{
  "intermediate_size": 384,
  "hidden_act": "tanh_gelu",
  "init_std_down": 0.00481,
  "optimizer": "adamw",
  "learning_rate": 0.00173,
  "schedule": "wsd",
  "decay_fraction": 0.666,
  "decay_shape": "linear",
  "max_seq_len": 256
}
Each number is 128 + 32 x the weight over the matrix's rms, rounded and kept within 0 to 255. Layers, rows and columns count from 0. Numbers have three digits each.

# layer 8 MLP up, 384x192, rms 0.0757, rows 151-291, columns 48-95
102112206126185165122090094078109122150153121150142112126122125158119117137144119150134130067135083148106102173126152126103108171075126141090112
139156082132127144134077127129118157096220154107142130157143105127110145098139124177149115193129121061184133062080103125137071088151190154096129
106119124160097179131093153099114132159109123097139149114094101152167114119118115092140123140135181156151129117140053104144078124141149183147140
161189079082170125143094117177151176142157090142155136165091167122101197141151165124163167159225128116115135104090133147150134106080135202058092
129147088104133134096131143109099123133083136133160126154138112170141083156135180097114108135177191120037126082125147119055067126143165158116132
140092115192139131154064085094098173159145137112138154141103081141109155131134173162148150164111109135105153216159069144106095085161169088092150
153160124091149195151102120107118144166147163107143107143149131143111149083096122103068088148093145097130065170209096175094109179110146163163069
162160126133122130138129145076092163182089091159109076147130111119088131067143101114110147097153137134101139149139118065115117134156110158085156
129124133151128114126087091121127137111172123139145129077122146117114163148121135116141169124175075134112122128148147087168171088148164130131117
127110075196138081101144147122076115058125165156109164094083082186098141139124164113112122118123127077069121154144182159141124136165131143053132
181101113134130146128131102084155152125117153124117137142122094138137183117102095102148122127161137112097107140145156099100143109134149156147083
104196133117137123150126100095140120119177093125143078069130122163105148133104125093131117111166145141138129145141207131132146146116111132122137
143125118116113162137175115211117160103087172115081120119138061196107125083113124094138167139079114109145114143107089184149087154104061152140115
084109081093121175195136143127101127122128185078112113091145164137102141090139097108136148139170123136066130186162113209067158145138140131117164
146191103079141121120159093184174189154082096135120106115151143122110182137145098101128125080168129133162096155148102156122152139146130170103127
070141111122173156127104093102060135132129131232128117148124164124109117140167145138138156089194073109106120139147120139112130142109148181111157
129191115122149192113129133111178173117179148162103146144198147163130157135118127128114165136188098061133128085165143140120148094111130196106132
196154171139163209151175135167117188099142105110147137138175166118191177076148165192103178193110102118068160157110110147133098152149100125210134
113111174106156138141159108126042064168122146148125122155099085083092149139043125093087117146115154190093147114181159226101110138102153124101123
152205150148121062104124096134100116132180081191118100155149127113110198158162131096154128110171116150101135088122198106103077131129119112104119
149149100175125114155111053170105112131160142148111141118126126178105157176119163103169135108143119136147120144158149159165135126105103106140138
153142111144120106116118111136067117122111078106146117117131121158109120154125106126113132106189143137136125136164109084102131153173151141107180
093151091117166118150102058202077144134179129164102137109126099117110138160167133181157105059158113131129135130113120156119143130128151163105167
145088126133147138169100138141123071152092112176107098093108124110139119090133086126151155099184129161129148085133111168133123170112094126128124
162086167140107121134164091130154135138127155146076099124168083127098118139067144112127175135120147119154159097098182122150087198079090157115090
173127167058215159125169110145030146112147098143188098128126140113074132154116132123096117125171081107107147116126180144113143169126155114105108
147158084063169061130115116137113139119130102150099092102143096101107185134111099125118122089208111137083150101156155102088131124135112117077146
151118081141111088155176071128096127093172127142152101180114117108147197106182116110133155119114134149129126148087081191107148133129140113162126
117138171126169183153137170099045121053094117119151142154127113171130153117077151117051106118105101150045072151179130133176095138186116167082163
179135111136108150120114187089163124109221157126096125116175075168107137091129124127156160139097175070150111118108109109139162125193155144151161
129100145131099161142154134158121182119107083126168132194134129124098166143158116132158153113159119116154134159135170079167144137138136195138133
191144124129153178140119107092071121127201110087111129138076099155064116126109118090164158111136194090126100072105047160123095131110177162190185
086190173102102144103158170113122138105169104115136148158129158156145168130120126113054152122145215133145113155127090146088110170134164137108131
166138135105133145115177140115123124192182111148107141132124131109100185149121124127105150059127121154151105139140106100124092136131173141102143
097116148133183158136088066159135123127113102143140115151136143167077127153132129103173134110123104169108136118100145145079108156074110120119170
090165121153178114132089150149118133085116053128114162130178150153193184195118103136118169112106132178160140149128168147134125128151083188105106
164142148109169146109140124139077085152105106117141148113100139139112170107136126109123134101206133148084104116150118154092122184098148195086112
143118127139134124165126081197164119108113135131126136124104079098098117128084155140144127151119120151129142175153165141134124164166106159126057
091166105090141126124097090122185164094133065104154092164165101180122086138102143109116122098134185167160111127148093133113101113116146163112187
186167065123146114134103093052161118181156099164121112132124150156097123157078154083177130156196112123147124147195156172138141048116040176187153
145117119141130174126108151183162120085089065103114121143124123118110155146123114122129153124135128147149124146164126131149146114108160127094153
147110104110184164174177080199118164134110142118090113184139090073119119149164071134114135128126143188097141158127069139089110106165136111103127
170170096123124107147136114129111101091124141108123093091075113149137128135126110134145129105134135115072175148166125096175149126142078090115058
075115071122130128090143057197143131065101118117147107136069140160090116151074203064102144123121212043178068202134137115154138161102194172122162
135150131136104130118124129116142117178134047106127077100117119113119184127159085109142120071146087139127124100123080096149105130123155128130148
179166104135104186108119119120065147084153133105091104127107080150131125119159089149147107116164152147103139079109112153127157129203163106126173
151147071089153175126086097150139119195128074181081143161132110137109146106100075099131071138180179160117083118193120095091108156140180114090120
197106124115126127155140152166083103105139123081110135132114118073097079072162092066147140152097109120098143100141087104036081190092087185139119
152077081084143171166127134101118081159136078140092143130129131135137157116113192143098113120145130138164121095186108122121116126082116109136173
174158076111181201139102081152097171143140155129134142154154161104169162159131118109135176142114108076161138170188077114129142135191124091136162
167184015065102152180160078134091142138131049098140138153122199115079158083161151128090198115147166140174154058138122118148074174073211160115223
174104178150111124140114149127086129091099125108143140112147090135131173129139108154136146119157119104117125110145187170162111134126104122141145
159097104088124069132092100108054083119115159147126148197058138162153154155146186105165171137140107140108097069158118114160128122110101163100197
127127117099112120158137076067126082158173140123097114150132000171133079110087117048134107068147133163116177106169112109074085146122124120150140
139115055134107086096114154104140060137187169124111111125086137146112117089137076121182173091126164131170125099106153127146118120112088153084146
174148137148132113177159123122111161119123086189121097184103071081132130094178177159080130136122151088124164190138049125148147130106171132152160
158106172086145203179145159164088138072166155087102139127182177136176111137120178146093198118107057093116146181149086178078142174120117112167085
102147094142185160123077084121085136153152117149125149134107117102135146153106145134154160099119105139165115137146095115108137134132157158111177
129124076104085055167173150115086057172095161179057062038115102162082091139134101050074115101114131116151090190085081136147108132193110097144162
108142083071155116155138130150149109152136089140120125155100142073099163125139152163119129099187101108120100151127127129076124149083128188060104
153093151133133155131086185180130075124131056106148088138158153149133172064110077157144197103109116124136119168113175116092057120087107103094078
149199067110144095086123096118141197178151097145142081136122155144128214123106113124176161102106111101136075127143145119128123097110127115126119
167131174117133141136129137162093045134098171184132089139129088146098082132157089077101152136107162122065061181119163136141167134130174131125141
175115082060153120121128143102139083156240136208132126140163138121159115092139159153158121113102156086092110097141147147123099096113125168143107
159141149121127121150135115054109085136156132128146120126119090124071150109110149135119147134117099108078153133121157106149119123042148106118126
070114154078144151133132141136128137128165144166121138175137157082151189137106134120122081067159121142149099111149087123081118091039141095106153
150122164138170194117122093137111104129178108121165098171139106081135204118111133122122138096122104171081119156116151119079090123109171096111136
184167160102117111153092172193123169118139156113146158169202130080158187119165180186134127160113117076130172148130167175162090089165150212165121
142099112084148159145065142166116109173192152115144126157109122128183116101116120159170117125111171126144146132095118159078077146180101107145120
163160099123097182137149056119072125137098125102130086133128128180069082122147145113127128131149081086083133091085070112133121168149145193113189
131098114122153177149201145111119061050148152170140136142108077099112073123180147115142144090118146174104144211156111097093178108173132148104185
135140173181142087103101136141140143141132129148145153159141120128141109195154090097171106067108147149108103195103137119102144108140130033120161
188080120166109085105171111108108185058105143133124140165121075115136153106129084150134124134096138098094109194127174093160109117173124090123114
176137156121218107102164154153088162088157113166099088117181076118111167094056150152109149121145124138114125100145167090087090125155120145058179
151168132128138115145120110156099148140144137131122085177151141108141187163156144115168130106169135076119152155143175145155125109113163078110105
090161086122165102114145097142162201086163102122116052140155125134106150138137129133150121096131157135065119140104142119091158119089127120092147
181185108119147081100113132130127135113096107095151129145125110184143145170097093108134146129111087174122171147097200122158136137125098148108109
193127111139136080150111118070127101146098120063152132135123108174181141126137116117167138139113174140078117119122166126134120111134110151121159
187166121090119140098212114110123135149129114145109134140156126175135166137137117151093151078171074138076120082168142092122112094102143117101136
109142122135126155135060092162112076123134106176138148114140115115110162138123116160125172142135155118160152179118072082099083185165149110092124
130140114155076154122139065129113162136137094086175097121097188146122092168149140126201094080089129150100058154113079090172109117191127141134190
103117117124129093125146125129125067099148121112119122127130119098154163143155148135078117082104132123098107119145149121103162108079135091100159
130095158159137195118130139158119122104141113159093108121112125101112144115137126119117185141131136120127124151120115117104121132120172139130118
105189135081147149115146134136129154119143067172105081165151148122097163149108108117131149089152161139147094116163089118109129150146122175133120
078183091112199149121086117139167121114108084138121102127148133138126147108066094150111148096138131169064118156118192184093144179094090167061125
179153121131129137120159070117107146121129126168094143163153113113138184182164109153108133126156098111104144126151097104172128069154146151144157
109172110101100095167153102171132165088100059088139147165080147164069204105094101172082172138119138116189122151128195133138153128133146129126117
064123004113085131164130139100122133064152075143134085149087140135118082130123073154130103104085168073187131136093098165143067202091114140137103
129146140137128169141075128093149108113141148125090104127134126161112120112097113121165135143105095100165143129145162160182157068079109164115183
167143186131149110117188182136163040082113143151094127186070105163185100170115095085136137080159075125048098150089143092132153146126125138110112
130074162083092206163091155182049116166100013133157113164121166116150082172109113101093172067165164138138149143101098065088041173192099154119209
189156109159182147123075147135123099056058122140185110191082123148128183107126120119119183096109129113127131247133114103163107214159168097151158
155144157100186221128119143087145157125179122113165091224158168172156213085119110072140090127096110115091086148139143105098119128159155113176178
150156094113133122125185103144126109090145123163093151128150104075067113135188122156125107107162147102064131096116146126093154124132169204101145
153129160094151143099173141113097163132141124134112063199134147121107179108144121061095119120135146122061100078138194101058084139126117117134129
189144126108156150125116115133113134103170134167085106174109187157106172076153058144120069079149130100063090141132132099090136065149168053094157
134184134095151069083103129073115131186171126140135147082113053127168126164119145130151100173158108146139153101141179070156142106129141139108139
105141107080148159110107112143153162147143172144078054118124162093170153151110136121153152113207119148088064104167064167093116116166116138153150
169107123160150134150092098145150099090136113099125126144103115117133150123169097154109125160183103126063121150132098149122115101113159201105105
142132111170192114170063062143108110154182199138132095128115088133122118127127126118184089115071073142095169150097195162134131125080075057113098
121152111119140147146111071150120137115148160111147100173128116155108128149127086141165113093155042128121117165131139167124082079139120148146169
071141160124132124137124135110097112149134133115158125114119178114091117133125091144123171127139148103162155113115124173172118199087179112103126
157137067128084151122163089150129188109096175138090077109099116130165161118132078124117105068139126113130120131123114099159123153148186129098142
110160084113156155111106144091119167142151144098132129125151163134139149108113111153119130138113153102107121117129127119099152088151172106103088
159190069121093237179114151152211115084185120123209116118107118188130150135146159091113157154194138047155158143101122060132105144118158095095151
143151133093172126127121129082108082135234176158129149135120141102167133106139143120136149116104114086124123136167122130106123158144119138128136
134165151122149153178137120145042117096109179132166102106118124095080129120126109067123074126112091109119135222128090142143183131165162111109198
160146114139139113112144084168140134205130119117078066127138120068092192160156115127120148113146157170129104020146141117104089099055128173133144
161085105096096139173075065102065134146099158061134127177127119165120159086164176153156158099097111150114151135187151156091122155131206142095133
176134138118165153071150122172127158112114105116088119174153149145135137110139115124118173117171076095119112105132132150114126128130139169118091
123179122123116104101151149105099191099075113083155090163142142142155143099053108104132100111137094134142109124157157136164189123084145137128112
073116151154133131192114171082162078093129128102183144126103131158159141149110121115086146089108150070112087201155063086044222168141157111170199
141120077131111168109067082187075174232153161093093052149100132131108120053141134163180161135110132061170130162149126161069094122070120147109123
158095062093139141203142141173106120109124144128134057174104107134127145066184145110105153168116086112072089174118143098089175145159149154146120
112200126109153119122107138099121165089116106110146092115156140108145164117086134130123143096079103145130130125138154120149140144138123125133132
133129124109142153121123193122089137163154097093105158113130160134085181085157148160169164105127111129158117091156123119134104072073122153095122
121113132158205119126153099138104115116111099068117089143133079133106139133125140134139134121116102091128152121120138135123106135121143141120135
090081104142137103124101114151110172084134157148075044171076133122143140075107179132101129148097093066148123167122125126091146141123105142109151
122111096146126146141109030155137139114102176169097129089118109143125106114135159150076154181153148136124119161142197136137102155161114144114109
183074110128139156135086141096084121119132138092115142097129155162126104117158038145136171100125151144132114133143129133167171107058086133147111
186111122105144217131141118111063132143152162128126112124127156091102105104212166141129151047141117075159130160152150155046126164132154085131187
125144163102168103137045132115097107127154084138146129146098148183114174128095182096159087101194089133110128147125201143126093148070089132078115
163135149206068142177132084114031113102102159133162078132155120200112086094160142140109082132086139082093128108174132110143144146134099169074115
097175131107104099127096150142098150090148151110185115117061065168132090070082168105148175125146094120033099217102120193158120113088134147095150
182196111066139126108168172206129168195122078098153145194147182082058206138129165154027167089103115119137055143153100137091092157145134128077115
118097160111110141133155103120139177065143116127131114116129061160103133133155096094122122101128104118040115147135162147173129072139130131112099
098178112145115225152135100123136124128131124092117110142117171131198189155071140054166175157133089069129142120093111129165135213100128163094111
145130133164121134132075147131048073120121186091117094145113151205146186127146194084175122124176175146121132203148189155131102132104099134166116
115155094118177126125103105168148112128153077132122112113145108109102184147092150163124143125175074138160127122150139139126116139103140139099157
127164097141167159116125097180109151140147156107136121137129120159130181138118101155093111071107146122110088183110101080096114136182152098136097
132172088105143117113165086134080133103082134154123141132091122163172067164117123104122144125201155139129120111116113138094117178175134101129137
126124142145125093092144149114130118155145181153100156102141142126136108163125104118154148150119107159136116131130145099147125114161114108144057
124170068127086093155150123117134159097140120137125141100136112086090135112171094157107117136120168096098117120124148114129123105136168130137110
159098120134087151154099181087108084093087171121131188147095079127126095110141113117136149145127202134101153132138121097098082106157123165150095
149082093153137097132121134156088107158084131171069146146129116141131164151156141153127169082163127157134119153147115126135084099074123134099175
187146126168130222152137170166198090122182158112087117118156132105130141044082119180073147105110097069125081148145092094097116172115112147097149
076186156154123137120120090168068147155142134135110101129101138140092109133100121127083172076134130129139148161103121101142110158167107126085115
153151117107194150154112123126119197113133154079133102124102153119142161090116144139152139198132133108096125099133143148128120119104112166120133
063102151141113121113113140098075135100062095132130091169174172148107096110077203141148129052128165156103126168091164128176168156160171125164103
167153134070179111146096145160134117190226146132057113168119150089133153151172113139123141140099126144157138127130134135122088074132137146130165
090073119126109166121122150176078201084167073041127173170089134113146126119116143112185157070162085064123146073125065223155123146090113177161178
# layer 8 MLP down (transposed), 384x192, rms 0.122, rows 151-291, columns 48-95
137153114130126125138205134165178169102109126117077105108109139119131157106198099158060176161116163112162164108208123137130172106161123130139136
151088109132121124158130113121157108135077145135130121132138132126163081155100148154171133110102133126092158141084100168124131176169139063186146
138122093160117162139129136121106163135156100120147145103085095122109111108196154186080092164170105088112145107079204118057186113126097081082180
089071112174163101141100145148140123103121173152088056143084088156127085079132139118168112069153131138147126236080127116097189148175092088120137
105118125126140075095143080154134138085120134173121178065165100087113137122158072159146117105166100100137080179186126134089122161117139131120157
100155108113126123137102121173137069047092183134098078092148131174085158179136070161100148128153099146167178079099090139115159178105123185122119
126114165214027110145146127098169110107092105117074123116174201129126124112171108077095146107108104114184157103097117123116161080104077194187120
109101133128131109026111184170134183095132196137123166147163131182138158165088129201146142174129067133167127158122142140176119153131106145151083
109102141131096146128117138108127097113109147084118143119108126147173143115189132143110104117137151144132146134116134160133105150062089106155142
112147148100096158139096152112140150134135128091174150152136156063164122111141153125175122109130096152124157110105060124126138078098158112155131
098137138118123136126121176118136118151130119109161135133182135165113100119137118165113105153093136125160151108142097160129140097065094116170188
136103105130090127102121138187102089114114153129167131152135172107156137107160128192115135146098161094149139135123086138169131170148134133135140
131114168129124078125137126065118067175184122098158116138099134115098111081150137115123113098169170177114118110157131127133186114115188083125181
141100091201078040121164174155168165087127070137144116089080019156119131137150201159117087136126128173087125139126158082152106109094129116110110
067088154125086102127172176151155094112158175140139167073130070141125099084128135110105141141150111123150103128148213132141123103089128143103156
167100128136135110222151178130136077070097132160156100141129101138134130111070118181077108202070128069138110071113126111076199119134183126113101
074114141167125078043144201152128074126143092144143148042114089171126113172132151121142107182142134138161124116160133149114164150049148152147167
132124107092071075113109108066136126192141110163098104157043131087057111128066148048143119106138131139121042159159127165198146053148135104127167
131129066148122175155076095151132162139146133105146128120105241163126133100255148149159211122116086130139106155077075058134144099134131148115134
123105107104149173232135159189145114138130129097129130134146117166118064132145130144093125096101144129144122123179110144133115148128115104147132
116089159142135148139138157131134103086064151109099131093141070100087102124125123102112130127087141135091148122126084156102132143160134138134088
138090148081114045127144108098154113122128143146121139120133174141158118128133131139078120182106087153129103066096167163167161186120135075172089
084081159139071138098151143126158103064109114107120137081183150121147070087092100166052096180119162131205188056131097114127185125122148088129126
101110166066095166172184165126144168120138136064099176155175047057124107160119148186149088186155166125116140129102112169050074092142107078177172
130165078134158115114113151157121130114155148139146100152155107142138154162106186092149110161137102122124095115184125105097135115149154124080116
144147098129094091049097130104166107150158107072179153165117143145170090154111117094150101146098109163131099155091118157134090088104074085155129
101107169172102145137146157123083075130124146126125138131109147178099085090161165147123123151101130101113143143128089165146132158079104111121161
110118196149071123137183167140097120100132111145144163115153130186143114148136138094156166106111121079098149145076154126137128132133090165133075
113060151131094108120127140147168114121098119137076117143083097125102132116089164132170159139174149026130087158160169159135172110135043117174083
104064177158119109150153114153141127144093131151142093134180164113150108133102139114104116164100142090106105135172123144154129162113096086150110
086094147160164132173095150154135098136158150132110145112181156132126104133128134120130131122144092076127079137203112192090102117130065060096147
146134112110089109144098177167120149103121098105139112172110137177187089155100146072108132117068087150115145147137159151173135137110104145172091
128107122139190162202152088160139100144106137072145115090132098058136102113152141125140105117143146100130119111139126177076141094108181093142089
035063123133130106255118127099122087074106138130133125127128098139159108107185125173086114142113126115121155115080134139145194164125097134123121
124136185153145106174100097123137114143165121098134136097096140104122133089083149173118124179102112083123139147179152138143185073093131137163105
162129156144085137203121136105115128176155128120168115145125098081104114130144127098150088151089137110119137126159101156171119089065164097130180
058084137163071132218168152127196099062134141157139119071134092124133071116130116164064086167098141107150143109085126065134183122148136121119160
136122177137109100177143118119082061103111172117106140107119112129118098137131144132052089121164159080140159093162079116050149132090173116135137
172105167116128163072140179113082123143164131096138141155142101110151128126105120089155123131116099076128141124161122138144120110098101091185085
087089138182097140125105133200091102071153144109163120085139145077106144129182118183117171122105141150135167091096093133108125190094148138113151
101098182181129123149152169128143082100105155141120158065133132122145103114126132161106146163089157116231159080118125103091136176166112106178102
145106176206103127194154129159156098110141144134160131066161127127115084124176123108139126123101150119134145079131132113176128156076105148154129
138088128131119116155133143113132101107123178126099144098142142139209123111094118142146089171140158087094184094095093091106190084137181177134171
149153116139041172209118182106138192130164052115164147117146191097182121036147085177155231149125132157178166142092098137120141123076095133186080
119059125138134103138165105144138096090111177170060167059146139140139099065137131140094131163089122121157096109126179123106168166218132127101133
114145110094146151135125115125171173123148083099173142130166179103112085125117165111107171143080130136170129117109119096155097151091099130076090
136148131176080122085130136101114153144114174145184126132113194123144143164118116110166141110101152114130140177167121125158120145177084190094163
123097141055046134150147108136161165158149089075102114134130161164178184116143101181180131122138112143167142114074065090167110088110140153086130
095151106165124123043119143098117126069131164124108100113168143141138104131169001101135131118127094133157160175084125123121130108150025131113147
082100169091123105111123154147217124099150117104116162088192151171144123125093119186160190131171159110182091107101119097115188170157128189103050
096092136097156195245136157146133114138112158081121134150185097094176121169128138165111094097174172159069123100121120142101124093154117093135090
121167121125147132098116139094101129150156104104130132182109159127145098160107165085141171118117111159150124167107078153116118108123108113160105
122124122148136205151084131106144166148153064109191117149234157091104139122156123133110103157098169131199226108136113143117146155206090134201133
133106115131120141170048136159158128110073110121166140147125219160123118058146082146141174133042086100129103108083109119210137096136182059128178
105143152084148158171093101080098194115105028180095133099124058135160107149126124165111108129101135140088140164109080126145126145169134116157072
124126164092150107072100140116123157124117176076139159110108138184120144161095106097144182084118167099109111128122179144129118122120082147136123
172139131138114072084164128068139085114139110198104120119103095148089109141083130131153087127149121222131097134149161131192123129148103153122157
130096128142111126183134125149131077067084107103122137108095106140117083152188147147104131184079161135145069085179118151110140102149144093172162
133178140121119146083088153093151182171131084125122163153110109136097120157131154161191120144116121114141255167246171088039102112144092196076100
092100134163086148162137137124117156106097101120102134100096100156131091131164087098102127153101167162104097143077136132129108144132129074166141
095166101081111095143151050086057157103109124109099111146124102053096130106114145089076051209118106126088139141132141169137117170147174122157146
076044135163090126209183185133114064061118199133111151049125084133124031119118148170073108166116145121179145119109117126116178155128149157138167
081154144076087081069100123135127134175067112113091116150142031133087118176071141129110083148118170140147152130218102163172102098149170126131102
070078141177103070125125134181120135072137118106121181033128068175118156106085135138076176168137134120156125140122123111124169182126090116095159
142100149162177143140112117166170140116136103090146153136110130078159097121111102139068112166093155153134152128126082169075168131175110120145158
139183124109077067132165147207149113117138111109122168077089095162121094090130110113181115150111141070038129143082171157124184126147055169134119
104096195169079081244140107103082140118052169145068117057137089140163129091151123158103097192091142103163167132169165125176154163109111121160143
118124176093154133076170152125131124131135164096161098184175109169072077142081086084132138087148113145146117145122127104127132134102130106083148
077126149163084070161136140151091145082090146167109113095135097143085034106082107133099069176090101129130154079131157154117134151071165113136113
147159159144088150151149088102112045093164094167103155087120154101133163113108089140073093189171169163163139131140143138092158129143134138141083
077124117107121075076131198143146073056092077137057131115138000161171159093046110169054051120220109132129147113161146133108125147110107131116084
115158079106076063122215124175120115156142120148107136155079058134150092094132164124099109171177125072100111094148209168104142089115133164144119
098126124120097071086162127147149074126106152127072086095156160118106078146132093173144114152154100150130136108097085125126167122130197155093102
058115129103098116064122161147102078146117133128065164157074119158161113152195134140117084144112168077096139137133117208099129144091119096141204
140122092148124125053128173149143101093118158145084155151112105140119138125093179138068128134117144111162104099071125154130148171087086122132176
106051146169108111131167132133137103120108168186152137127113099130123070128144131160100091111080090117177108135157160145105162128101107137157201
111120174121098121171123121126146107136163105129116145126119127109149122124116137147124099136123172092132123108134122165115105096127149103138188
101082155094151132241100145095121057126099161121143175114156130136130079147170218151110099185118082083166131067149137120139173137120136127156107
098120133157130145191191169171155142088131088182148184098140126155107131130138113190077130194112201060140198106125104135072160171136140168157121
108121161168084119153195144149150140153170167151135157108136182111127083127123093106138148174128110088192126106120152122172192123093155106156138
111145110136139153082112118120155101103132087145087154155083089105096149090104095143112135177192125178111177104132163188086116157097130111150108
142160084153105062080186136121131186110093147100123123127157141178135122104130100112132141129080132148162218121076130191170147151180140135159149
115084157135133088070136139123165123145100161096130130128113153085133098158117153145093085134089081112156165099102129180154165155132046114208125
103107154150131119217149076110120131141126093151133140050139121139136126056103081184091129180091093112129160133172142127145152081070143134141142
197109193186096155148119155102115105094130177142150106148186122101153094089156133070121112154100131137163133093142103087169105124164181086140154
078120123166090111182158156156162120065113163182120147098172139185174077101113076164123141136078128113167152122095151131112204190138088136172156
125091113114159193250091091092087133157123097157140151135147169100160112115128168131144080098155181090092128131153091145076097099106176100110164
147132201146142161156138088144072122117086107127079106112078099093107112078123125132101109202132105126090135080095189146151124098130146128123113
097091137131115142200148126151138085116091094114157116093143118098154112105141154162090142147108170119145193089109107134102111183104127085138109
087133164130134120049125165108134110112109134069126125111151097145101123124152089111121118129096127149136239110125113198127127139160074118127158
123204112170160132120070070084160096084169138048155197097140117095127177141111114140180141114174116151156163075231157202060113126057105160105113
156153155076091120102120168074069123055140103152152143188113165106150124127109098084096121143127151080116155156054167186124116164118070136127189
080074166166134119179152164058140145101132123170097159094147107067129106055164229156148118123096110138149117161145137194164156115076105158116130
114088115145109075136140166133115132079128141132136137063145145119115107076114095146053126137137138117147145126098133101122150131147159096085156
122121151150099163157158126146071102111165138107140147088138171191104105061163139161118133108089151084191068133156089093162164135119163125170164
147084115174124115138127176189163160103140181097105133094122078126115127163062133179120173120163162144135088145083128100155140169155123159153027
138102121189129140191110110139131127124149129081149086146119122124116124118150111098079151125111119149099148113090110160106109155083122140108139
119116128073130188162186081114099078101125114127158208082177076106094158152119078166074124093122156120106112123176096111101107120121167095130116
119135179136169043065179137157144171104107154149149168086181134162130099102128076172075097098082159101200145114109178123160141189115127121159134
124113150109052157188146115077156144112113129092119129112134066070102105064121111153106114126124140145118127101144110105109171136173161164131095
107141151140136211143086145099158116073194095135146140093153134116151108054143123147109152133153187155141128124160062107069178165120139107110134
151102134168142114148111122117142105099131128134053128148145101123154075123110142121154124136150138123104107177176190115118146055102075133184093
108135143113166150084115134121108144162158155121180191117176176163080130099133132138149221157135124121229174152134146090150089130090086166126104
118109193151108098093153127166113102087136155150120151119157130137123147136154084195093157145127142124172133118143124132097155144145132192161114
155143104015133157187145129176091121177077109158153240107102158196157120184158154192186142111127113068156093116146096081035183166130135175166130
091117173145144108155160124103154097105110143162122179073104126156141138102167125171100106201127177149174107092117123122140144144171127125148105
152106104049121044065134131181135113108105124088062158148044098173089185169065140134132111098108173074142138150153092141133099128144109143124110
078133134106079151166138144128095124094129141161107142145131121158153075099117155135133124119144117057140105191169159145125138166127119141125141
063136149182189186168111088095152091111152173144138090130145182123136170094127107167155095120092130086151078150141120143123169081079079099143163
121105154126122139055119125145133118116125108092176128090157127094148148128128126137118134189121137138160107138108135159104084150112135125165176
101172131107065138005109119115100093136127084118082142131156064173091096117174124157115108120085134137156141127099117184157091114161178107125164
135115154082129125207168149126118104138151078129156140176109087125166089171114158137137093140132138153111195136109145096163059126082147152116158
177167100007092112151212114123081089075100091154104091148149131103127129135120073201086065160141129138115148118091083176125113150203144151149101
082104153125103084103154119142129119096107171141080158131085118127124133143091132092232159095081143108150103188087087174119120154072094150156131
154127109146086123075173107139131109134129124146074145139089109100110074128158123121139081186096117126098094098124130134133131152125168109095171
105125164146140128159137154137147160104109087152120152082247163146188091124158143123102119155108130118155162099101089068106158116145112121122097
126133146099128136093115126141127155127160122148130151153131114138123142131138144111131147149110099106129139146125118123124131122108107151147118
169110146111165132221129128121144142139116055143152154125145140075130128117192098141168116087104142142209162014174117064133078128103171127100118
086139174164126131210187122127089175146162085140147179109146161090153131141189131181138100110100116070131123111198103137183149117139154077112165
075098173100124113185133150112168109156144136128170136111100089115190092070204173111157119156121123117153161119188201158131114101118134081193143
114141118145163086096151081146125116156097140156126097129147119066153130152073115131146124163122111135094187144146085170149132085106134102151111
132136110177142126152126101184145113129088161120158139149100117110158111109163117135124149138118123135130107112111078065081133161191156112107132
098170186084149160166125127166158098129147106174108152146117083133145105159105139123067130153164116151148150124175121133127117153094143093136039
159104115224116171117180114131150111112135097105130101128089136103055161124200082146096173084104092209136099143145149068141145141181168122127158
120069121191094140198128107046130125113108171121138090112146161167149099075211134132129103159091117091114082156116097089113179132075095142106179
203138135149155073071152126083126144067113166110123140167150084110127104127149091154105136129109135133152183098072077152175119185122050172171131
130098144064113050041146185170127118167121167164101147163140080132099101120149121113081130100122156166135036126142109104135155136164103136134130
135169128100171166163168157137131196161107083133165174161207121060139124156125029152120176130113072158141171097129083155134090113171107117140124
104093175157100099165133150110082105120042127134156169156130134119123081150164153122103143118080203109130139103120125163125126169089105091175160
122160134104130066112134121146128102132104088168104117123120065095194115146107170102108133136158108128146131141172154189105146154115132142131154
117127147142141093141197090148139123139153122151101160106127111161131087117148143191054125141131115110148114153166157164096193164155105150125089
141134147130129153115117115105123102108115091080135126141122134133114158120125127141112099115129130111127142119116138140123121146086125134171175
078032155145148125153127161123166116144119160132126114095162125159172109101095156137160148114121084145162153077168095146143172103109057094134153
138089161149151097152157136155120138131116087129103153081106112107089091164135138119126102092111114073140157140146150082085138117122128131127153
125173135101098115216199135171151158115166139106117163090189122201120119058083163160148134181100121086123134081138122103141144159144176154137076
101129162045082093161087134114115159149153054138123185159133051108103086118106149147129150139165167179109184067116155157129149090127128125150091
137092129151149128166116138123178083110106100108109144123153090116165083124118145108142101155100094142137124081154110171101115162073162139146092
084123147088140130167094106108141099134123118232086181136135090079103103121096159132095126109141138076179160107184135193059194142137159135099096
148186132120139102080133135104208151175129082158118128079147114133139114117157079135139147159056073093120130137131119164143072125092105155129149
128146154141097103070148117113146175123154144092123115139123126155133146151103083124110152126173094125108070137069117104156151183104093146134099
134151115108141137090115138122119139123145120151113138152152120129117151119137117125141140135131139108137109137121145129103130111126149143114128